{"head_dim": 32, "vocab_size": 3454, "qk_norm": false, "init_std_qkv": 0.0332, "init_std_up": 0.0332}
Each number is 128 + 24 x the weight over the matrix's rms, rounded and kept within 0 to 255. Layers, rows and columns count from 0. Numbers have three digits each.

# layer 5 MLP down (transposed), 512x128, rms 0.328, rows 270-295, columns 0-127
101122184185149131133113122108146137123133130111150157135164153121123116127121119087129081177146145128141136112146149089126117096164111137144134140112115129156103097178132088129134130192109143183135095164079169099132086071170183109140111156106142145088139101087140106151116121114118195129142155111112146112155109104120159157134117075145094111148149109110094114148177157097158122134123
140156113114179107131145132135117122167126086139120105120140174100122096207137140130159122104121101136108118126176100128149110083113123110115156109144145172179123118119121102167121142099171137115162092141074127141106087160128133106138138160033163064110151093158119152101111177106142108112134128095113071154157122105114134139114128133117142120112128099138108183163142114138117125101063
131113093112143131154123131130106118129170128113086125158125128157123167106098144123119108128112112141115120131143138138137127103158128140152114137135108115124098145131102136145138109141152156161140128122124115141119120090113123110149140142145104140147116151135149131144119154136164119122130169137125124122110134150121104132125136157112138120128152109122116132100130122129148121126120
145131165112125140146087135125132115120153119125134165151152148109114178142131193139093086100118170136067142110094140169154206137116148111113162120128130116083187152094122153127123112158151166141137156108119138159108148131162107097110094166139128145135084134127132144118136154122141101127159119048161117112143140107118090133145123145146125141160076099149094123129115185120099122125109
142164125140121156102094141139171125115164123095138136119138109135115136146145067132119158131126146143132165092154161162135127115127131147134145123123118142105141114077176107146084146153132113085079129095130133127139133112094156126133120132129156134131124111117128098157146096142134128141099127116115136130183115162114133167124139128163137135115123096098133132124135121162153078155147
133157122088121127086122135134153164111132166173126129108156094121115161105093127125113119083108104130119119095118116127109143131125153130114138154159102145101149116153116119126140075110197109165154102091113135114108131100150152121067131149114114144119114113143171145154113148119144145138122146089168134084103108124132124145158150109149086153152159114147106138140145169159127092092124
146111121064157143134149116061108144123156120123159101130147125119166158118134118136149125129120117092084139134140069114129067123168149118103079115130123098129166126198096105181115149106077112109120119126165144106100098109138108149108146132117101105110099124079150102116117114113167142143102137144141167096140150103136175110127183117128126133127146150113153106062175165158080115101184
121136084132143135122122107129125105140123107150099123143142124140122146105141130135150133104089129135140121148127136126105144099127114112137150165124135098143119106126125106114121114150127109138120077147135129114120137121133100104114139132091132145130151112137144130150132129073129109114123127118146103169127128120129143099115112107118117145085128127137131131130118120102153135117113
150147112113131175108166146148141147162165155097118126178173091112146116151080127136153105126136094130158128109106129106129135119159161112101112179146118145140147085094107144144129119131160122069104126154145081131130159101110150128165153095145109127144132143132100158104107120066087132137112156157158100104167074089102145163119135105083096123094121159139136110117137115167119124151103
124131152173128076083114175072150172093130086114103179099151132079155154119159101105107123149126137060183111132130129152115102163129156126132144171160125131129126093147138145092098138116086117142121121135149141162153091086103157135135113185084087132117151090071135159120152200134142191161084178145113163178119113169123114105162145101115155121179109124103127155132137161161110120111128
092140155169118117114095079103116091153092112103099133102132153132174119104158097112157120106095129110114118142129177171155060077115115138155144158162123157120116195117122091093152071105117129161150148128113150128161095130126113125106136153125100088145090133104139115140125145137068104107117120123118092125127140146121106130122115155149078121111119131098118118084094159113136114131100
064099106129144110133152126149108137089107148106179150115123170131139163133157184105120092097077137115124110133130086099149111110134152117184115157104107046114103123139187109144120120118128171120117149168121157146094146092098126149171108130129117170162142161144135118154101158072086127180068177126085134132078113123104109096152142112083088144118115131124151183145161098146169092169198
112185109131146141088119159117132117103145180161128096168115157169148156124109166131143133116117132105089115143138099089145108098146134123126156120177141116148181164153116140139139159118116120165146128094129111173141100127159077137106089111121129142167169175116121121122125141130124100143141151139138179134141137105153123149095077149117134099137169148119143092102116110114136094154133
104099107122122110102145161102147111158122147113098080125121120096116100134142115118159095142093129142175157149126145124068148121112124102124126085140165149097085129132137142102157096125139130103133138091152139126139124102108149114166101096127133132158120153190154156113127133165122151134158120103107136129129082151158136075181137149137143124159119110077146156159128058121141170145145
150121151111142155151094144122122138126112144138096147166145134133082122135151138149155135162139093109170130134137092151115188131124130114128139145107132133152108141108106122158121125108114168160149090099152161122128146135095128118152123135116145126084164131136130181123117169094143135127126145126131115112155134172084117112111149117140125092130166114147141107124090102112139117131127
075142119162110113152112111145158157120138129131114154119144108120133127169145136148092113099105115145109158137153115150121109151087142149146153111127118141107130144082100141165147145149120136148163126114115146112178083126116085134131102123097135154124146117105155100136159113112123132125167118088171140164143132132112119099114103147143142134090102063133122142126163117137137178117081
120129090112109146129153126135089128110112104122086117137115111131139114163068161127153112159148136133120117113120130097147127129147161146090116125113145155123083140132149140117149087118145150127113125106156124116100159135119136151148100135131158120088096120154109145092118160125109161109113157075118127147154140138150131129135106130078130169141149138103140129145142102111135114093140
120177128129127131141211096121169127128140125151124122122123148132147166115165124101090143129162118131103122150097176129120130129121184161137132140137129139132178170133098144122132163118139115099118153163138130119135126145139136165157116123126100134161081136101111159152129100086187103125160135126137143157074131107140121130107110116128069097139123139130123124084166090112167135134144
128137133129146123139107129108113181135108122131127111170128139134129080100108119102147127115123137092110116117125148116136213138177130142123082116109109142088103116117131098115136135142143133130131121117108140130126132101140120099107134132129153105107123107132136111122139150141095126118120121106144125135125115142119145125147115126126121124157139119131115125107149138114108145106126
144114112107138111141165146148068139134145107115113136152086139098125131145139118112153104103133135111123109126109166129102139138135118119081115136159119133185173109103128149122122177126118160138115096144086131140130142152127140123153117121135104155128121105123139087118112071104122092123083123103105149084134118138140121093129170127104108081176151109148117153122119107083107143091129
149113155145165139092146141130165153119154112116160110136125090098135147110159123166127141089123150155147123128133107131131137141143126161154161104101160105137145120132162157172109115118081158167157099123132148139119087105113133090126105096119080123124068136114147087100152172172158122119129144116130096057151127127105131148127158179148160100157108129123091137158147118130147156123119
124124098130104078161125150107144110145127169093116114125119145123130108155142132074190149089146115141110155152156118146168105090127144130122106126113125142146128138140135084094147124170140135111159085055128095110091165167183137069132160116147114147177161120129145116129139119132132135103150089105125137075146088146130126137138144119169148124130143092081162145117141113123113149136125
148179107112120148113143130097170135137098151123156103085103150149180081163155092135136097133154123075126134118114153166142100069115095134131146150111141109132098157158133113176136079130125102120144111145150163105138130124135168108095124149083067152136118089150128133101148164160109138151150092138110131159120147124127107117159088130160103119091167108151138127146117116146089122115108
150096123150128110100106100154146157120130154114102153134090094141147129117101085107151142103138136171165133124070125168151103128140159149172139123115154138158110114085153160130096139167181148099106134116169099115101154082110163130114153122150103110110110136134147144118133110093080135115097142094155134102138119135149130114137150123145139155136120118116100141129180087141165168141164
129165129108116126147175117149112146143108133094109148134148137127144082097093102142101163145137127121149129158086126147151142131129170144087119090133143145124122130184123102142162174160107115098126159147069169171170113094127152141094180117164146137087153088121154100129106138085065151129129125088123151145125112123120092080154107124168146161125111122154128159115128163119082148098118
145131105182099143136113105133128128175073144160144161115147111144182147144101112125123135078138101165149124091124135150149139118099119152106113123114151131102136131130120110095100140122125129100091166167126122154111139122140142103139125130116143070127157106091151139163136084148146126143120137154073154092130148121175152123088106184106113159109114104090156124110060122167143129131084
# layer 5 MLP up, 512x128, rms 0.331, rows 271-295, columns 0-127
131157133160101130118075132144105114125099098098148113132109114148084104136149113076142130126135124147117140150129126142109125079120124145118152129153085127121139151142163120152120108124145170084138142167091151137119152130114104171144100129127143156083114078180126098157116134141112144101146131117124134060152106131135171134155106094154100156127153182160118153129126164095097093157124
112149141097119126128125115136161095124107162113138174103148131102134134104129151162110152115139172127134126117114142101142099123121112110083093103098135139148146111132106101112156131119134084123141156127134146131101094097136081096133124160127140096139077144168123145105124111150161119156151145139149122139125154155155107152141115114139130154092136111115091124153160122166144134132116
159147112182148108122157102120160108094160086093051150103119110130158155129152104128117191139109105140103153131143155133130126159145157105135103103128124125145151158144154138153119115107104149140145142123126134109135134102130129090102146105126151140097121128164089094124130152110134107101128122179176108140176144126109141122109140185110144138133145108132088162067119143176111115093125
170143120114123153128119146098144148111127120113140134155116128116120111119114161115117127111135115152126147153115101119102108137087151126123098122094123110094126112113181103120110147139150112133101139154113153122175138132090118097137161095134104101152128132130142155143104080114192114121115138121082122120132147159138128096189138151152102122121165147146121120136125157104126095121127
117134104142097145163140134137112162153080112084147127133125133155160115111129128095134184131147138109112162130152103134161122094137108135124105106114094112167127102121170123131159148117128150080112159125148163140141128074133126116137109131139120128124125144134117149148079150141120093155106128130127141123132132113102117117146115126161143140095142145100111136120122078124074181141134
151117125106134135139163174150084133148152113097110153151102146104170164120175150129130137124114131168119124118143148159153126141140102129113147096114129168131134159162139123080093113128165132159145108170117132136127115078118125131145123117143123109146095176098101084083135092166100130138130092153107080092094094114103154120119116118104167132179169145153111134139138119099093128117127
122113148144100130171149130105102146138107140115121137108124126106138157138145139133126148115163117116174131087108121135154112141104136105111090120117128136133110127157124147076094155126146127114122149093122125145118133140076143127117127130147077130124129119143101086142143130140148157125154119125138107106173164150095122115127169115148158142135151119115102161156126110135126109152179
127140088147126151117149175156098114137135079147118115156106135106114156135171159141095123139120194143112116097107134133130117135114126132110126098114120108123103107149120159136145147135077135126129144117098127128111149131134094140184107164129162134100123150119122118121114134141107113130039078181094109159106139146125136127153089163157139095155108129125118159150087142124117140127170
120132108152132099141129177068120141140098153135121152144131147160131109112144091136152122121126081151107108088144115115133139106132132152155168173062081116113121175110084152147102110139144116144130128120113144124108120089143111139161129136111113154131136122128093079121127132109125117161161130120118038148147116125148129141158162097161121142168093137144141106129121164123073102172141
121147130159147127140125133118144101105156127089130097092120118132121102141144085117133106079141121106090145124091134123147110142153144162130161156178137144141126106124118145138115116099123174112128079154134124138173174170143121148133142059144113132124121111091126114156159116138102112085113104096154096121131185151126114117146124147139118110140105143099183126127134145139105172176124
119148125155078119122115093122174092100118081108128108136132155135149113137101139110151145078146128104088140156149134114129086112125172154141130188148121147160137121087138134092136114138129112141137105175102142127186126113124115138139101141147119117161145108162135090113136140132125148121098143116129110106118080127119121124151156130123115119151122179179110131091163169138107091130129
099112134154097136100153126115098099130131161158145128086143116121171170087157100094142128112109115129130163106120155128145099141136083127116130099157145123127144144145127120136106135100160149127091101124087131144139069080135125110114158105164083136121111086129110117134053076184138130098119146108137141130133095142103121200163089146130153140119137146099138123097181170174136169154126
206136128144146129080130100150122161115094135093106148135188138110100121169146118144168096088132129164129080107134102097153109121137123113157128134123149159129142086159094124131129115100124143133088078154124130138144160110133128132124104183100126088140122097128129101125147118114135093085172119179115098130143151135137144143056137127146162121105136123168146151165137124121091133095088
143097133113105117156126111103122130128124163163117169108118137129116141156117155133137149115141111136151135170115125145153081136134173109117111133089159147116107120136130123140097104093167123109140112103132103101126149139131195124155148142160143145091128115125117133113113127147114175142122091102134130106114145127082110099125140136127106145129116139109149088156119082140134154101145
166157167163126125133106108139125114143164106116159104090131144103156128097161092160101179163070148088147126081106139142107156180079141120104114127147173138065175135145171186121129106111112099118146115107109139119137131100145136091150115127132123100143140156150163164119103132074125157066133156091089135120112168089126117129139126155133155135070138118116127133117106115147137062149165
104154133162150140094118121119135109097129151113144125091156141134132130081134153135116112133126099110123126134119114174170132135139132086142066127091128139138103103094074145186146136112116127178120167104126122110149158166114138113123090088105162137153140147106128119134120122129121095123130135136143123125135124086108157130168161162170156098117131089127136170119104127108119175149100
141111132096093103089068148121145123142144143092097100122124172117146119143055140110155143165132116130127135134127090146126131087124103118107139174113130104116151131069130110178106142140148149138077122096124112136130161080148114135133105165161164191118143136123098117113143127116115157104170146149140142163136091181137103131111141150141168117151119160165098109155120146141157099150125
121114105140141146103127161170119123133145147123126181143126094119107116143142139082112121092161126118104128137135144143130122141117125102123118123156110154101111154131129161101105154105143128145180150170133159112125136137153130142132124095154071138104104119132095112157132107161138127098150115193160130123127128127158105092160134144129121143138086142124093134144142148131130113124120
157105136103103121108095133150119125137099106135140151124127139133124128081080097130116126133098145140126151129126080140161087149143106159137147133123178127092103106156143104148108135137133156115162120115133164136119136081157072156096139152125135110151141134143109117158158131126143114139153147142179113122137111152116149145145119106159159146137152107098142096152073114123156162113119
136129145148108117130081098092105161135094102124139091131144091128156153143133140132113133155167108136105143103106123143149074168109161119079094126082151090117110147082164171112147152127119143147166130120167098161130140144163136114135125131103166099108122133159116108139121126132143117131115161146125093136158168135110137119124103112144133109147090157114091167125103144115127161158107
100147170146129098139104150135115147132141145123148160102123090177164159133125158139118126141133117142122144135092085142126115184141103095189117137100115114103147134152130139123174117105132144116099174088164178125132088144099100088132131102141144095136074098167100131107092139168106110110152123147095091159156111135125146122114126138130185145130148085106115095163169132135087160151113
125086146129126131136137143149090113079135099121136173128162114151119186122106154133103118106118172154074132125099121118129120122113149099114058149137113108168135104132119158116109120121141128166094128152110152166146175136117112149115127130117165133141081159151143093117129096119081158130110119151121091162148140142109115163132132114159110125152125160158153113088162141136120131096143
148112099134141149092139116134065129156142121105133169105107172131128142122131112109123142133119135084138097104126098166136160084102122144136133163110106145098108098063141134129135141104127182111114140128099114159117090112133145127166092126147095121172118097160149110103105132133126117133133120148174157139132054113093120166126158110130116172132144143162142152125141191076119140146128
150183105147096106129134125146126128145159170172102142099109167126185124111139107173123116147152137081095090122104123132131106163101153117127099102129134103135173147144110145174129126158124110150133116120128110167087119119101108084148146137128140110097120145164124159112107094125155108100117127172137150099145138167119109164137131146134126119130131102149099108131096192149157136148131
163125129115143156116169109136131148107104131171118176086136124151151120138149091129130078116107146119143162137107138112140155079104098108152111147109112137153120107144156146110132125142125112102146056127133100148149125146080124142112092137154107123140109179137106126123100148151104101083108096142112141127110119144107104114140158100107151119090160122180095143149162139123178124121151